python train.py --n_layer=8 --d_model=160 --n_head=4 --n_kv_head=4 --head_dim=32 --d_mlp=512 --vocab_size=4096 --activation="tanh_gelu" --norm="layernorm" --norm_place="pre" --norm_eps=1e-05 --positions="learned" --qk_norm=false --attn_scale=0.177 --bias="all" --tie_embeddings=true --parallel_block=false --init="normal" --init_std_qkv=0.0273 --init_std_o=0.00763 --init_std_up=0.0273 --init_std_down=0.00382 --optimizer="muon_variant" --lr=0.0065 --lr_mult_o=1.26 --lr_mult_down=3.0 --beta1=0.95 --lr_head=0.00651 --grad_clip=1.0 --warmup_steps=200 --schedule="wsd" --decay_fraction=0.94 --decay_shape="linear" --final_lr_fraction=0.1 --batch_tokens=[8192, 16384, 24576] --seq_len=2048 --doc_mask=true --train_tokens=88390000 --steps=5934 --dataset="wikipedia_en"
Each number is 128 + 24 x the weight over its row's rms, rounded and kept within 0 to 255. Layers, rows and columns count from 0. Numbers have three digits each. The size before them is the row's rms in percent of the matrix's.

# layer 2 MLP down (transposed), 512x160, rms 0.319, rows 364-450, columns 80-159
113:139114114104149129162081108138150140112134130146132099136141155123117108186135123095073143150085109166112121104144135112115112131128150081085128151116155145119170076134144124142116116079145124167148099140118137089165096176094099135130097176
098:136136113138134167132151166132108146129182131110151128108165143133116103102121082100118133154154095152117154103135154115137150101137127085132132161123104117145109108122131130047088139136155110193111113160127093208175126145125120123171117112
111:117135120101141113101120154108122131104137140076127131144128112128110135129122113114157130147177110139138175122101123125115117195133141145144140127152140104139180168132159083116133129163150084114145150139135134086136125112112111107122074135
099:105144149119066101137133122134131133136099123124127137121163115138153123128132126111087135144126148154114108147173136124150152127122160103070071094126111121118136141182158214115115168143098121144102192115122133113107142154134148137107109144
099:136152085113133116175065137098121113106104147156134117148144131152109130137109077129108119144121121118153101136161125161171107147090131131124199122096136134134126123101140108133097126124134129167134139126143139099103129179114165127129117163
110:177126153178151097146149113128137094105172105156140104110103131085135112093131172132097139155105103148101097115141143121148150133138109142122085143155133142126104081102132149118089151125116149145133141141108158158147142141102087085131143131
110:166175139136180134138136142134140131132105137149119123093121143147145132092131134178080126119107112114147110156107131124115116121127115123084133141121148154130153081129136131146112125159166136135119135135158127154126147168145133140132110086
107:130091164203124166114128131157099106095092107163144115113134122132160130127142134117149142087129090141153140147103131131100137145157099154096105098147136105097143155103057149119097127139113101145147116105127148114181124139125137146134077120
107:108165130171100157115119137127115144107141168143117135168098127136148110099149136128081142120098104126144130108064098105138102127153173098150153160135145114159115115106150136108121133145137130127102133158145147120114092136154152122139122128
100:170155131147109134157119149189165113124109131136088121102117135130089127150123066083183145153154112135136095130121130133167101133123159147121111132114137146093073125145157143159127111143153156119145133143151122145134093118117099128147124134
101:164127113053092118153134146127070105147112155103101150147130143118117175097153167131139136162105133120115134106123164122117174160151138107113138113122130141142119154122127128133128132150130148155111153144159097129106146144116127108112123130
097:165102085163110147123174112098062157148151133090160123145148146112096130118134132069134124107185093117152123136116141113115113071126130126115113106140148140131144128102098085138103104165152126111143174122152120116124147125122146112132138111
095:165138172105118161123118120138127120130094150111143091174120160142130118104121111096164095139115108130138131156137166104116136147138131107113137132094112116095164109127200142114104121170132115130146148134122122123134118135126173112095119176
116:167153145143094128144143132149104103106169110109150138139136138121117102118091130164147105109155123136143097116072134115105102130083151138121118097157120138141145113114143119093131161127135102176110104133116103159154105131122126138177130152
083:105120115139110114118139106117160083103118114107180090100136109145183144150117124141101135154086099148129110133145141128178140119088130114188123132127159134122161144076103129151171130142097149161098159168107114118182159127097127156113131138
104:153097130143082128102136134124110115139113110181149106158117105148121094178153114165162155128163090115127134120111168111059146181166138122155148083154121150137111124153128123127147147088134127123116134142100096107116141133141147125098113143
093:128179084118132115142132146118120121108147128116131179141113140095139111094137167135128148121128102133137159142123097141084154119101082143128126149100137157120177123110091175102152100164102128113128150125138149132123114107101205169090098155
105:121091129112079144149152151134117135068116158151122152131108119121110131128177120115159161170145128175131105126139115136144141117138190107134148127088127129106131127182103151160131175126122136145104118116097161116140168111141143110134145124
104:121137142094131148102147145115132121110097123162144176116103109123116134140164135160111125115134119116125142153147085116127136158133149121127124100107156111099130132083170151170132145104125120135140112106125094091099158121114156142113127171
106:132090123140141118143159143171169107100108127085174089107161119125147139136134129110133124099130137156098170138125140147093134156110112127095145106104093113104085114099119167114122088139126127127165141084164136183142103129100122098089172160
098:087129116152114132107111151147154089151135103182103162132111112094124096161119107125143115130119158127126127115110096123090147110082103145144117162135122099108153121138132158119108112142154120112205136113170116130116139164126081110155120096
106:155105162161114110149121140153116114132125157100150106130168166090145154124080141109126143112171143134158130120125124089115125096143113104159090154107133139099183124121072115164165126170126132112132114120128140099119107116156119151183145118
095:106127134124125128130152135121149155126120090093139134148195099088087132163122131133122172120135131108144113112134165095093103138076159140132096150100100136097089111090133113138112138091145123140165151157147112112129140112139129154151157134
108:076113119133140105154119088124145149137106126116118108181122132146172126102124144165121125106125141100092121121105124120115134097136125138048112086192128096136149142152119160128139134142076139156131149139145146110145136108141124091123157168
101:124135104152112115096145159090110114098153146141096146134139134130144160180155183126110110142154131107131124142146141141157114128092094146094114111153069113102114154121157153077133114120143078140168101101120113160122162153138133104091124173
106:181123122130142162110136136123146147130107145149106126135136126135149166123155150123119132123125118150074141102112104167101111084125122134124141161098091139076136140111109100164127148120125086164142100136134139135120141145120114154130126120
081:098142127127105121149142185143087139119122136156106122117107122075122170176120091136161131115142114092148135163098119118170157070135134119118113136135094101060109133126110125111141120128151145106121189144091130152121136126109110161122128133
089:118154122105178138103100134143178133148114124120100131169146115123121119117120129111117154136130143123134134094131123122151156116109111128160131145138151133097128119141124117168143106134152102156099051150114138100148099146101080070123163127
105:123090156155107146146117109140132143129141124144068118161137116115143135135161142144121121130124120135153130137159097131090119090159141126105097090134148144103108142142113143116128096138130127133090118115140103135097130089180148122157123124
095:107133102161142135179111164137102154165171108132148115136128099144103134118130098110109109128097105103136171139114080100125140081146094127152169133099160151120137176111118126151159118115115114115094180146140128133121105109137144163115124145
098:122102140110104136156137190138135102129104137155117129136086166117162131115142129132127152117116116150120074143127096098134113107099154132102082133182125123117148107150144147138112151122149110112046164115098136122081177125151121137124141115
113:144099115149087175150135149128126116132141123113137086138088150144127170163137129137120097132116096136112146096084136078125093101103100123120128148120145156145171103123150109179123133124091129106150094133106099134118171178121088130124124137
104:112182139127117126144137113133131179096125147122106133146128122128156135141123154111099151132125138109102119110106139116138100134168137140109100167159080130117099139107120131113040140096117168180113153141171097117136109116130092168104128122
104:186171115127150125191132162173174133169126126151134136128139128138089101193143157110091148088144136135106110153176116138122130128116162113129124154106141105119135141144086137149137114128103108113148115154122122093104124180160167112146107098
063:121141152140140166117159145162133147111140168154112137102112136090125152150110166111159170150144162152113108085117155105084069150083114132167140124134115089129095138114129099119088118126139103152131108179120133127180149150120108149138151153
104:129109109121173152106095124102110069146109125128162104163140110134127110111119149138107111090095129136089155077138167081073135134139140100150126072118118159127142133116137125119129134119134133168103149124145116120113135137135133153108085151
100:117133124156138133143121079190126130111149149120167128145130118148145147136170136124105148109112112135154141104146171092130146088179104087122152101112156152148137107095140109092130114122157118107070151115146121156124108103119143141113117137
099:108165092142159176164109103126154131158121107153148113168079112141126107135136094106179120134145125184099111149113125120143105136132117118129097143140131149140157126151166119136073085113167157124069120150135115099158110137124136097120130109
065:128139121129113095123127148111141125123116150099141167150176131111093093152130132139151093122160173113183116142134107123087047097137135148130151111087124132158088131137106118128143102161136150143116143155138139146147127143076114168102163119
103:171137168124164181108127139089187089113141124095146108114137142148097128135133106093102151147112084152112126105126174145137118114130099131127126164119125132123112098125106146157110123161154147143123130130128129105125124143105150171179145111
091:122131080117160134093129105142151126137141099086119128109159131114183094093147143111100127075145129143173142108141130148114133120119088138118123145128097137118168154131136104132099122141112139133096099152086109160164140119153132175189141131
110:122092123153152115108155120141160171100135127120150124109146094156107119139123126121145105093134127134136124137139121159144141141110135126119072101112131126126128102140112170120091120127141156105094080123129115139126130175149099160111149143
098:100146108109169140115092109101127110101108127122098133142088096130132122134168134092128117115128153179110115119124119137124136074157079132130147146168127168187146114115096107082138172102135133132108164128174114090149116126132085185119142107
111:160132147130079100122173127085073143112098167145105139130133117119168189136064121145144135106131123103176112129087177093157121143128134148107130154116111117099145107130134108099138124143134089141151076124165135143118124111106137128130159155
085:145111084123163096125120115106104098113119151111160128155146130129125164130152176164112136123148154150102126103148131087153156126110132119112148117148110125108122119182128154131126139128095143110163113170153151087150125106146152142087067132
095:148131101140173095156168119111118154136160125129138148114084131066147134119112085140070166136154132089146157103129106134166115122132126118105121148116125089133083125122149126101154147110124099159174142130119157128150152121111102132128162105
078:129089140150154127181152119076139087168103151075116130119117117078124147101129106136100113129106125116112151139133134096161173109131119150153167157153113136116129095104125133123115184119150129101123139132108129100110106132153139177171110123
100:132126079145137134161085115121130126126125104174183113138122132122102138128117130126115110128115126159136104177168145102087109154141108144165135111139154154181146116143106131114140138161119136094158117168152044126159119133088161127107132111
099:106196129076126125094091122100128128134157122154110069158153117124142119124110156165077149164130118155092096161149142125109121101113136151151067098148125153140116117109141117145133139091125134095076120141121142088126122114131093103133118119
078:152089082111112106155103124132087122116090146119157131127123129160116097179116126158126121121138113139109136146112156105096112148133148105188126131120136167133137129106133161127117122127141100112133126150154142133114096167096167122119147166
084:175161130152084108089136127140172130103117105148123134165121156083088167073124183114122143174130125120141120123132186120145164094129161101159125165121134117147104164105124133116110124133155139127127121131171138128145123150081110126098105192
105:110112130096093151134126074096135167149114153177127150125151104147119151189095149156139136104130147144133115070124119095159133103137147140077095132147098103126114150161074131141116155123130093164149141155151141144169110119141097119152108097
096:080100137193107120144120085112184116124122143145150133107141136132149120130125121118102117097119132120127148126153118143112131102093097117157125098121125144103087117149112127136127153109109133103111123116108116111150150136111183174096094126
097:130101112103107122131116097119110135117089151129117144107114131134117132154109161112130128159081133134128123153095127102145133160159126112124145133138123102153151127165122145126125118112131126148154080125155113163130109189150143092178116161
122:144139097116112103150135118152094129149153165126162105145149125137149114083149151124131130108132142163096151139067142151129145106168123155093172133115161165101108116134131168150176114114145094118114149140163160094157133096076145115120133095
103:113149151089100119142135127170155098089122128134174130124117141115157176088148109105119141119089121102155100104154139145161130135146103137170134140116092128160138123158137137120097142130083140136130111109134126109148166123141075117155151122
093:169154149131128122142125160114115125130114095121129142143119130116097173123135122109108166128115114132090163106123146140161119132133084124101132141086144133125161143079094171148141134141111160097111122107154123138065145099118132099174122164
113:147131103112115112123137138201122152134178125137121145128126086119136142127148093099102139136168134130128080122113144126149081152126128115118143138151102105103152178160131117131110132133174125147099120128089155131119123090087085122147105084
105:117087103132145107119128101116158144154107166075105123109136173099154100120192121099112166098130143148133124122106113150185091131090139109139093128186115130092147124113094113145160122136140150103131150125137109140145159121118109146132119151
094:147144136131160115158154131130085093143139122123139122096152156132119136189106173151142148093120138186110128083132124092122126087124125138152098152061141122114151152137132110082140074121117130158141110156157132153121164165084137136137094135
121:140133112102147150135182146160131144135115135151103060115122130120103123159115156102140131100090151149116139151134123095121162134154142112127117098097107136108139168150126101128115183135139140123138123143117137117100151140064088133107107154
092:133123108126140132118156123156146148132131149140116114114114100117094112098116162155098107125114160084127154188144103124121116111135139120106123099114123156106136124167151155102142081102189114176121154119142120115130110146112138168124105121
102:110175132085076120151170160091155144131143083151160163117125089125086110132142152149130150136142119129148102137119147148110098101109100121082132117157113116105200149125112116151085142141091122104131160115118137133111133101154134152145151197
130:121111106101135123130152133130092160101122137150129124107168128122143133120144137142116141139119147119132102136141098114143159136138192122193118094175091140153119183157105103086141163117118108099121123133112143109098122118105172129168157103
091:128108084156148129170140115136100144128138093111096111111110123063103152102143113092101123120165159125165133131081121109133092149117175129146101147133142105140117140113124134163130180130088168144112118136163152144110140114132134156126147149
108:108093136135140100189119124141136141091120114127153077079188115135152155139078139124147122107120117141113160103110143095134106106126115148171155151105111129136158165149131108090109135159140129129116115125116098114175164145125084095127150151
107:133135186102145134101146089105174123104130103108124131115119066159088109112101178162166128129128127129124123151119125141140123137114101125156123142111128129106145120135106159128122131095116168140098098146136138139157102149142148146112153118
066:121091111103140104139109116116139144109109098132162153096110132088148120083117112072120100160111131154133180140140145111154122140099138149108142152113136131127114071116122136114115155128115126133147152176110131119094120091158134168162124111
101:148194123171096148129105109157104107135141098163144169117135178160129152114126070134103164104112125132103122103119133144107078133163126132138108085127138113150100115193143115088120132172131134101076165096129113138135098109097141134113095132
101:129109140130146114129130113096143115134149124099144128102136081117122099169127102147067141090111104137154103065179144107136095135166148102134114160135108087148157100154093112140133099106104132138168120158128159133082139155190089136148120092
090:086142140118105152141101154143146136150129169115132131147188124143122115162070143155128085171155151135095145097141145130103117128160108097098093135111161150103123153169128140087105121104149129159116099125102116089113113079124120121130099126
094:134111119111116112147099145137142114144143075130141101146151138132103148120127111133127115158133088168084104118093166131141192157158128138102114179141093168115152123134143120104134110114194116141111084140145117033135135088153114108116122142
083:134112116116100142120126087139151129103164128133132133099180169121155160129129164124129097124115115115100117121105146170159107075115145119096095143148164129149131159141117100131091066149099115184125126086123133095144140093164104139151100134
096:096109083124144121140090105147145117130119120123175120169164114132122107129106132149085071093125127161106138118186101131155137114138118121172131103137142146130157123175076120118144112125133134130131136090165105084142178117146161144124132138
085:123113128209157150109183077148125144139135118077150149122101118126120118130146116089117107113074187118133114133079133139115115119111127093127104113074148174088148177161165128113112127117127167148150089153146127121125165143142106157144120113
097:146185146114157143178117099147142111115074138109148157163141125143105109136143132086154156078127128135145188157123085159095097133153124127114113150106134160136126115103086189137135146137155113136112152130119136117079128107118184122137135131
110:149136150084138132151140154154120119122108147053165080116166115172095141104160131079172131139141147150146086151138111113144166116113106112156151156130104115110120145127154132152098094142119114122132092127169108108120079143145110135165147108
099:138116121099133142153144144143117143136097152144150142131121106126150127148165148190120125131131143160117146087147148103128136139124123116157080165162106118177117078140119097118146144145143136149117176132181134151156164159105069140106112135
090:132139109158122116153125130153137139089109147103176114130157122115088134100132119108130091121144181138132120103145136123159111157163107109119123131134135099179110185083071111080128133135125104126127136103112118145120112133127111130152146099
101:104157106150080116086108158146136130106134110139087168178119147153134120144133094107168111137122097090158098139125102131127124111167122114120129155102106121136147110158142168126151116147109104129129162150126162112124131100097118123187143179
083:115174140112113111115117158118124123149142104091152135077138098142149161111139125112121132126120122135119122148115096144143123151137140140149104132094106157108103105144141106101134132151110115098118109076114099110127143131158118176115128111
127:118051134152133103135111115149149116141133123130139108135099099171127127157118125150108148158138119086115116151124134123149118119119131116121116167137107121156143171092116138130137138163104112118117113091142116162118086152105114113097133132
091:122088092118113161136112153110132107097116117140104168133124124123098146116147112099138146122173068138119126116169128110091145150114111165120158131110143133086139110160122143151087152156125166139115135095134140110070168163141175142176110123
091:120120177076154097149155146128144134144074136124169107122127099074145129142138125120173154131150122118127130095144139169144144115098146097156118116093108156145129139141095140099143112097122126130117103153105164145131162114117132160130106158
093:176083104135161082151156127110117144125142148141120113133150078110122133199129158115081128132109126140147095127122135171147137140139091101138122097168124120110171097123124155137128143089151107164153122150146163131140100137130117083135127161
101:142148122053143159146144121124160127119129126131082161102120102140146145104125168091136099134146144137103138128107141097136109121142123080125136122109156115165114126133114149112097132158123136112196126103158151052152172107107166138131125098
086:157098111132088143089130160172118140126122120134128145121121149137108145137139135102142132116165123158129066086100124138130130140100147181130105113090148082143136150048143095167114107139102131167119182150162132111111107128139126114117158110
# layer 2 MLP up, 512x160, rms 0.224, rows 365-450, columns 80-159
091:152121102158116153128137116107119135120154104093132081111100116116139123075134121121111105107161161152094143117140128110195134091155106128154112123136108096143109112126111166087081143147156120130113118149145116174146078146089138171124098108
109:168131151125140133114055141180136124151167142168122120168134107140125111112131124151083142088139136130118103156101087181152107136113101107144112136109111123129124110124117127140141142140111117132152139128110135148122123126109163167110137099
099:092114173125120085155113123084131139095130145129140131095144107123126114111143076150125119151125121128135126109155100141157110115130126136107110143150151127149098170186129142112146091122150150100111171166106138116083145133160176172111128125
112:163146083165139112137117152111116130142140121106102132106127141109149097133115136124123063094131152113128086129144140106099122081128109121135145096112142191116140114163120097105101132119134092095091111127155152139159154159164187144130149137
114:096133114123125117161140150112138078125083127168112117149145122110121149125132144162102154136119142130113170116095123120134114161112099109139149140112137140145125081134125143167123101082151193113114143118139143178132100117106102113179175137
100:131155139140141148115132141128138130119116140138096128106099125114162146102129160129112108115130126113137100116126126077118129085120136101123137129094145149107134111124107116121093122179100063104108111139137122120123159128142164139168117114
099:150135136117151142104134174119118163093135082098154110143124177096123198121173077134137116127107137153137135140117177140130124119130114132090113085113137158104119154123097119134180145106135135154145095097114174129106081124129108132115099121
099:146133124138128117128145101163105147127102152153111160123089147116174089100140131122160126129140123128137150120090138122109094156125172069094130130083169150144121133155155147075094116123130121089114160099145140092135110077144125130175135165
099:097152162115136107126165114076112136060142122146110128132147137141118126098167162137114169159148107170119115178087087121138146092106149081117157089098067079127114127119156109103127129162129106148125138130113133104139129121119135114124144108
085:147117124169135117117111150140110141124131108118160105132129142146130175159134123104093172167111113122118108105159093066134119102121092096176125157140142127090132137114119121102082102132134085083119134125195113150145098123137100112149093132
099:120102096120114111118139132127111107131126108064145137126121162166141083163104154146131134117135117103103088147106165120130100124126110117111103155131136188131103149139103107099114155146149055121122080107138108117144098117127153136125091145
094:142113137134128109094135137129136184115186153170137110124160109110145124153147129139087137140113162110160068130134092149122089120145144145123143123140100122081110109089168131122107089166163096142143134089154159136141114162139163123115098143
115:145091110131098142153151131160110154097155116095113176170102153165141130126106136153150073088150150100097134123083155155119112128083150107123140094136141134148143138148115138077124143131128095109168092147144155174112128134137159112133130179
076:149124107094124106116083108134105107119138138134124137141172119143143099112122133126127154101091078131145083105130139110185098094142163182141144120113147139130153114154115106135112121099143144105124113146116133107131147146112156121136153121
103:132135109087182139129117149092180128104108135130153126146129124129116152117153088127140137145130136135121137129112122139119143145125123120082163142146121168114138115127098142093131089069148123163143115149105139145128176182111145150162105176
090:155110133150120124148170090146125139113154128084115120121113086101143135183081102148131150139164151118124127129117053160126148130106087152146135144094126093078148138145127109144160101137133130133096143111161144084129093113115162134161104167
114:137087116093177136123094143155109116121131126104081147141162141105144139115168119109099129126085150135179143158104123120127119113089093131112146108151128086085140099093151122124156136153150145135124166097149164136148114147110166118108107139
104:149098111154162112125097136135155103089163105148140113149156142111098126096147137114103133145132105169153110110105138119125121156104117153162173120115158108163127170153113148118124108123170089137101124152106127095135118119129141108184160140
103:115121124112124098097118124180154133117114161100134086140146128176150117120127126191138079116144136147090105103144146177119083101148123123097152101110130124160126123120175116149099090126130111094170116118118148141168106118118126082145131134
103:062152116137140175130136147116125103108099122103156102136143140121101098138103136121116130145106126090128154143085106120106104116123137106149127131134133083131130094157170124145105125115167098092184117106183128126136141158154166088149111146
092:147092152145159153170144150163105127083142154121132130088104162116140128133181119134115097148114139137167140134124149093127166102116128105160072104121121140154133106147123108173152108148126111112146128080093132112092092117097135155168114128
095:108116132167114141171116111122178105098152085148112110178159135095137127084137130103170130159178144124142128157124122113114148125122193103170139148145102139117134116100130123150117114148135158129130095077132140133111129170155106143111133147
114:102158112116140107105121108148140159108109132130173140134139145106145129127108134113158070097155141082113095076116106118127138130119144157127081131173126112158159121151169144103155123165162105144166106097140126125193083122134150101111140138
096:111140135087089119127107150091104110125121163109108173135126136166090166145131167148162126081120148071175161137077135168135139141201132122141156140148107131099138129126136140107139121096110143130146124137127123104091145128095132117112165131
100:109110175135133102121106156159145157131116131180141090112139106114166142066125134192127138120154142151124149088124113113086098146175098109150128132154082112130112125175120125123127184144121124070109120118152106159131119121138146130047112125
079:110138089124140106130127121128120109124070140142156097160147092104140125142122125117123141111129116148090129120135096116114166098160125079133169123123096111110157140167109115114146128170121128116127155124130126149084129167103115161151128181
096:104140179140135164071144107118151134105141131094132080131116124097109150124104100123135157115151148122106130093153169140111135109126152096162161117151104139120109144183123148095119132119107122150165095151152136129144131136123122076168112131
110:106114129117142163109132151148136147105142125113120108144127110150137117119155163169153108117109129128189124069156117137122145116137092116144140099129103155109098118115098141119130115140160138137106138143123106118142127104105147108121131153
093:141161122090160114117137148118124112125082129127069127113158129146132135090147097116147129146142110117093125132126151104135124146112128168127152138109149129098132093126123146140116110167104163102038103128103101164164128092167106144127159126
097:127105110146105130159143157120108140098118119098169165112148117111123112108129111121120129073146139140088093114142109149115142107169175137084118125104130096168136133123138106157112137162119145161133105093121152162092146112113124134102153115
110:148082105124169124096114126127149167122176124138130117123105110110154135137118126140150138137109146134123110118112174115138137131127102169142114108170119144125171115169166121111181146138108110103150137127110115115116098133098128112151095130
120:128184085055166107147123114128155163105135121151092150117165112139143171148172157145133129136149111124111118133095142124131149128170155164088106148159133134108126132133113095127105097112105074144081164101146151178157090100124119145101114123
095:091098165141154161175113134155132125105115172115138149154149132106127105127125146156153080140102141152196140166148118081127123129156151093103070096090128080096125099129161159126144115120104132112102084154135107083136144156137124123163121135
072:109143112154129168086121107147111090149106187107123131117179137138102116153150146153139162106119126135124167155103123114145121154137145134177125125150129136091125117119143132126134128121124107161131129125133073132165117145143120136139127106
107:103100122114154119104122107132150072134134148128134145138132102129125174149088138133173094117121137106082138094152103134115092153145141098121149093145157158131136174138157131188143127117143132149071118145131120119083105123138121140106124109
089:135106105133095148110136124124102093178138137151159108103113103072161151151132121158169096120152129167060142139155086110113172094128140140144138166133127150166173136119135094168163091127119146108151121101101116170146123127130130141104169156
100:144110137155169121120149133138143159167129121147104137144087082124105124151123112077142150107081122167119156145139131133082126118152140173137155149142143165159115084133126112143117109149127187119100130125128158170138129156144137127135111113
085:128091114136136138126118143102160087121140144103129103141164111120119132130152111153084140122111167076168127169126122132187078143104120129173144118165109101160132100124113142116166120104136161121105130165124144067146125147080086150110131109
097:149100133142133153130141142129160092122096159151117118093124101126115153136145099119128126138119102150118124102160177152122137153151117111125088142159139052107113107179097135171125125143106129129193144123115152135119120136132138163164151101
093:141125106156161121139142136152122139160091151117178171105148113096160113146129121164167130072143152107160152093118165093115119087128103114122120147130082120116136156150140117104089139117094135149142097131130109144172148176149160148137144093
101:066152096133160117126150093123154134088135111094121138140109097151076121123154144143126132113140137121164117125152121123114147142131095129147123135136138121130139080145083165158109133125123094122132056186128104144134111124121138125120124108
114:154104111156122131172135132163094098109109131126140145147101106127106168133114130083106100102141142123143131131098135143104106126094124115121142126120126077106132113151111069149113108173155112117127104141138166193122112121134108128127130168
114:133067126137171131087158149177119145105130136137115135108134144110105178144095082098143104160122106129150125119086169109161098132118139150088149117109137106143162139156148133122140139138127108151175089169118115136109100116135133133177094173
104:150114117112157117125179134168082116130120135152124152119119134109136180103130146109121114081150143106141137103125134155141149183093088109122143156103162157125150111143145154109130132184118143146132124102124146119123106141148165144094141126
098:147121136109099170127121113128095116113112116135160171120117126081093152110176113139069116151111147122129127120098070094150161109156143084146137148155120139132135143198097122106148104140156096157143121163121164109132110163106137154112109119
081:129122109097114119163113134142126139119073123090160155135087096169134148160104061128176124122120118105084126109128163156112133104145095101148126134135100130150129124105082101106131117148108076131125084094127123144096157173126093125129125147
092:135151103112084133116125118112126076118143158130115115149146155118138106120125164139137144096118143146087117107121105125112120085136144111154146155159114119066100108113152131147147127183123117104165133166139092162149131122167075130126150134
084:133120099126157124110124150082153116086162163116103145149132096085153130143165113127141145103128111133153178158118094161119136120136085103115135141057088126116113145124125141125123117096120138155149140131107120150113143173170147144120132183
079:119112089165142140132096157087152126087147140133119136117092101100108133150136083146119115103126110105113139112114145142141135136124125154153143076136115122146117090141145086169160156086124162130097100171158134114152128152082137145104110117
084:141141113132112102142110135138150131151125091123164126140110104149103099110140101127118146171142092133148104076149141156079120136138176121149138196121165127125170139108155093128111108151168152112110112120163079134174144150131104135120121144
119:114095155123149142144141108134118155108110147107148136126139124139118175130144141151155115128100104066156132119153174137126167131127112112123175153140128092117152087118119139092135119156147124142114109108131124173094104110147107142142120127
086:125108110111120117135139128167096110130122103079112128134156148169159149110129121125108116113119122077115095161138101157149144114124143172172144111116116139111079110167140099134151158146159171148117081121110166126150136097119178143144100168
097:071088130157136167141161133130125133093156115092120175141158145132131119148088157121115108141163136095150151172123097087155088119143101104139151111130108121124147135126088122138117107101136163132113102093146141151130158127094080116087171114
130:082151086104101096141133093130132160156134141136139127114175129093103151110178115143118117110145156105131143159121198134158142108161139151127157171146146133110120098106125108154156100155154083124168146136136152103098149097093135117115109063
104:125119121076131104119148075113113108096160118139115105116075135151198149092137141109133115135120143119151124136185108141129121154133107135122147116105117133154119117179113118136099128146113111124139122122138101115137170132136130106130108096
092:122133113127116112081138157138161168133186101103105114165082113102090165111111075100112142123118171138164101137145120133135139108109109143105113146070141141132124146102120132129159120115102109108126141121146129132111084143130127169102112137
111:110143067094122134141148117162048120135141148167104127134139110145139189114138149143114156146182114082118111127115128138089127161151103169115162127161112112130130144122132137156123111130109143130087130096115166118143120081108165113108138112
108:103104129102165112165120105076127159142113124131119105158097134146116105135144114143123114138098140156127151109142150139139128158100118132100105083131144129106123081095123089155160130129139162100117127156150107142157130087153142176122078163
084:105151151158121108117109124149136116155090134164129155139090131139127155155120118104078130103128154103167176140146105135115128100124107133141162085129102155125091156125076121136123135108167144068105133115095111128079113154086163103130130134
128:162099103102154094148173134112161165111143100121091069124127134150142127138136134142146141119110117140090134176105153085114181140158149150112104085129109068133158176153103115131148179133153138116138091135106144124112100128093106133134123095
085:149089097150130165174179144151116118111103138106148136103123131105095136122075107126113076137116145090091127133173140094153122180087136164147077139090148160120111116130182098110143114120161103130169116090137134142099105130116143171145160127
104:115159130082068111168153131098124148096120099137146091106107117168115137161129137113101129130125143097176080113148138178160085083131129118114148103135136098132132151157111073122132130138112125125163152117137147149145098078143153144121120165
142:108102109113121108121147155117137163119096155139085106113122113160126182116127141114132147129120143125155151120124142065119163154121166128149141103166081126151101182182084088129158146126111108084128107140117137122097119124102160128146119097
107:136113100109161151125100167154122133124118103095061118151089120128139148074130138149146139100151105126156119165120120113126117168102106175131135136105157118106140124103122157094147135127110130133115132078070168151166102127131121164139169146
105:157152161129133143082109130158147135129124178132156131164125116146120116128135113122147118127156140145119128170129090117103167120156132063124110144145136136162097103076141098083146148141111125131091166139115112112107171142123169155120150104
115:149120121142115095124146124151175160135124142072102114111079142146111112097102136147135119108167133082134178140168131133098124125102149126146137180103147153126121115122126104082127119129107158134133115158132118105160043129134127146132145129
079:138096109087139121123098127081102127140122138144101147121124133155109131150140150165146129107100150149159135086153165118132127094159166101121125074150190150141160094122127159128166097155118117059161112094145124130154142152130100117142113156
094:124114143124121126120127152129119166112161143096140181161080109161121104086137165167102173135124122160094109130124128163095158149138152148121087149118117079137129114086138126105149165153118121112110144110121146149149102156140141117081140123
104:080133089130153180137164138097100094121099171121143121133127135140129145091143129139140129113093104159155183156134163131080151157136103135117165124178101123082094108120115119093156115140139128152085102108150131080129116129129140114137119134
088:162165176139122118101145112118151115125104154095130152077094116162114131146129158140123134118147141120196146095117139136142146134160124076171112131115173117094131117154160133073135161120098107127139164131118141119104142096103087114108131135
083:099147112172152146088124132148188079130131165130132114136178113118142107141105090169145111112127132098109120141148112103126128119151104089168152131158117095135138168124128123106119120132086223093169154150134139141173127162116114157102102090
089:157148104129165100128143093119157108147105145140139113160130127120155152150119114113092145170153091069076121137123146113159134118121121097124118121132132094085160094104105127125157076117155147147166173132091125149161146147168136057135114118
097:128137130111116161111087120111094120117082102126122117124139100119128110118120145101124134102103139173130122116126053127095161108155122123127158086116148138150177081125120101103167111140137140154161149126156131080137208137116147126089130123
084:134145166122105112145119155125151099149121138100165101137130125145156170096099112127126142093132065171118133132112133087098135147101155119130177134106105122169120078091113127168112161142107080090129116110151162156133108159168101117125137179
095:139161126145178148140142071119152153117136112106124083169142117116129114113097110110132117094143086150107114143128137138121091116191156118110115125110152131144141125135110127150177133112123110110095144120085133103084127112127133188150119146
098:110129111099120137168119098141110164089141126098149091135162127123109154121175163086161150119164134114145104151158133075156151115096116120165086137142104078121130065138106123164131114127134133098144137105162103135113112138129148150113130124
101:127073135121136135121137118201136186116151180112175103099096131154149125121066122127119134109140125133075130075134153125106151106109145106163113127138129126189131111132103088135100109116121119112138127127122144156169131125136108119126129120
101:111117122135141165155125152127081103124150079138128086110096123108111150122124108157114103115135184151195141136116172155171141080130124089123088088156169116102080101117096121126117126132119132113131122134115174142103159132174144122176138171
101:143144170150079128124136133142133117093105120174095145126142114156152159135127105100138120094135137100159131118113138133161160120153128131117157149094161099107158103145153126108127120175096097152132139136139123096142152097120121119153127135
098:154170163177134135129134144093108126128104133184112109170166135102152160123163116139123130150112129113095149114119128110134135136169118162116148117139140087110106108147148136084123163148143164139109118139073156154131137089106107137128120113
125:113062149127143122153129120133144121110124098133106136106070117174110121117113117139101144119157161097105090143107126125103084111136115124106106139122152114143149130101119127158159120138112097124108132113161104160107095124092108126109123127
091:106108127143101106151179143115086128154129103119151111142126147124118171124131111131118136144137096138122138161183124105187121143175084117118127137108135131120101127133118063133100131132134127080142147081136110098163122067134163108161157141
092:148118167157139106167122157126164121139139127129128112143080124119143147134095131103128129126118091080109117121127124143127142062133158092164111132130151146136109076142137081118138133119140130144149099110162117168116129158077123149107140139
082:163116144139142115153058106130124138133109097114142121109142117136147125080124124135163139120135158118092140120117100139139128094114136108116136124136125119144116107143156134168148159123150141117109122164147101124162112121117089147125132134
103:133146151135141139110117131125119096138165126109100132138114144115126137134140154155115149158122152116162111122100101155107166137093095146122159153151188071134160148164136110103131110133111118169115097129115129138147100136132166146101120138
079:097148088165091092178119115136171176142160149188151130124126119095086094084130110158132125108134085112092132145140164103147113148133118111100138088154163131123151126119133148145115134096104131145124109125117106109152101115149133124136155102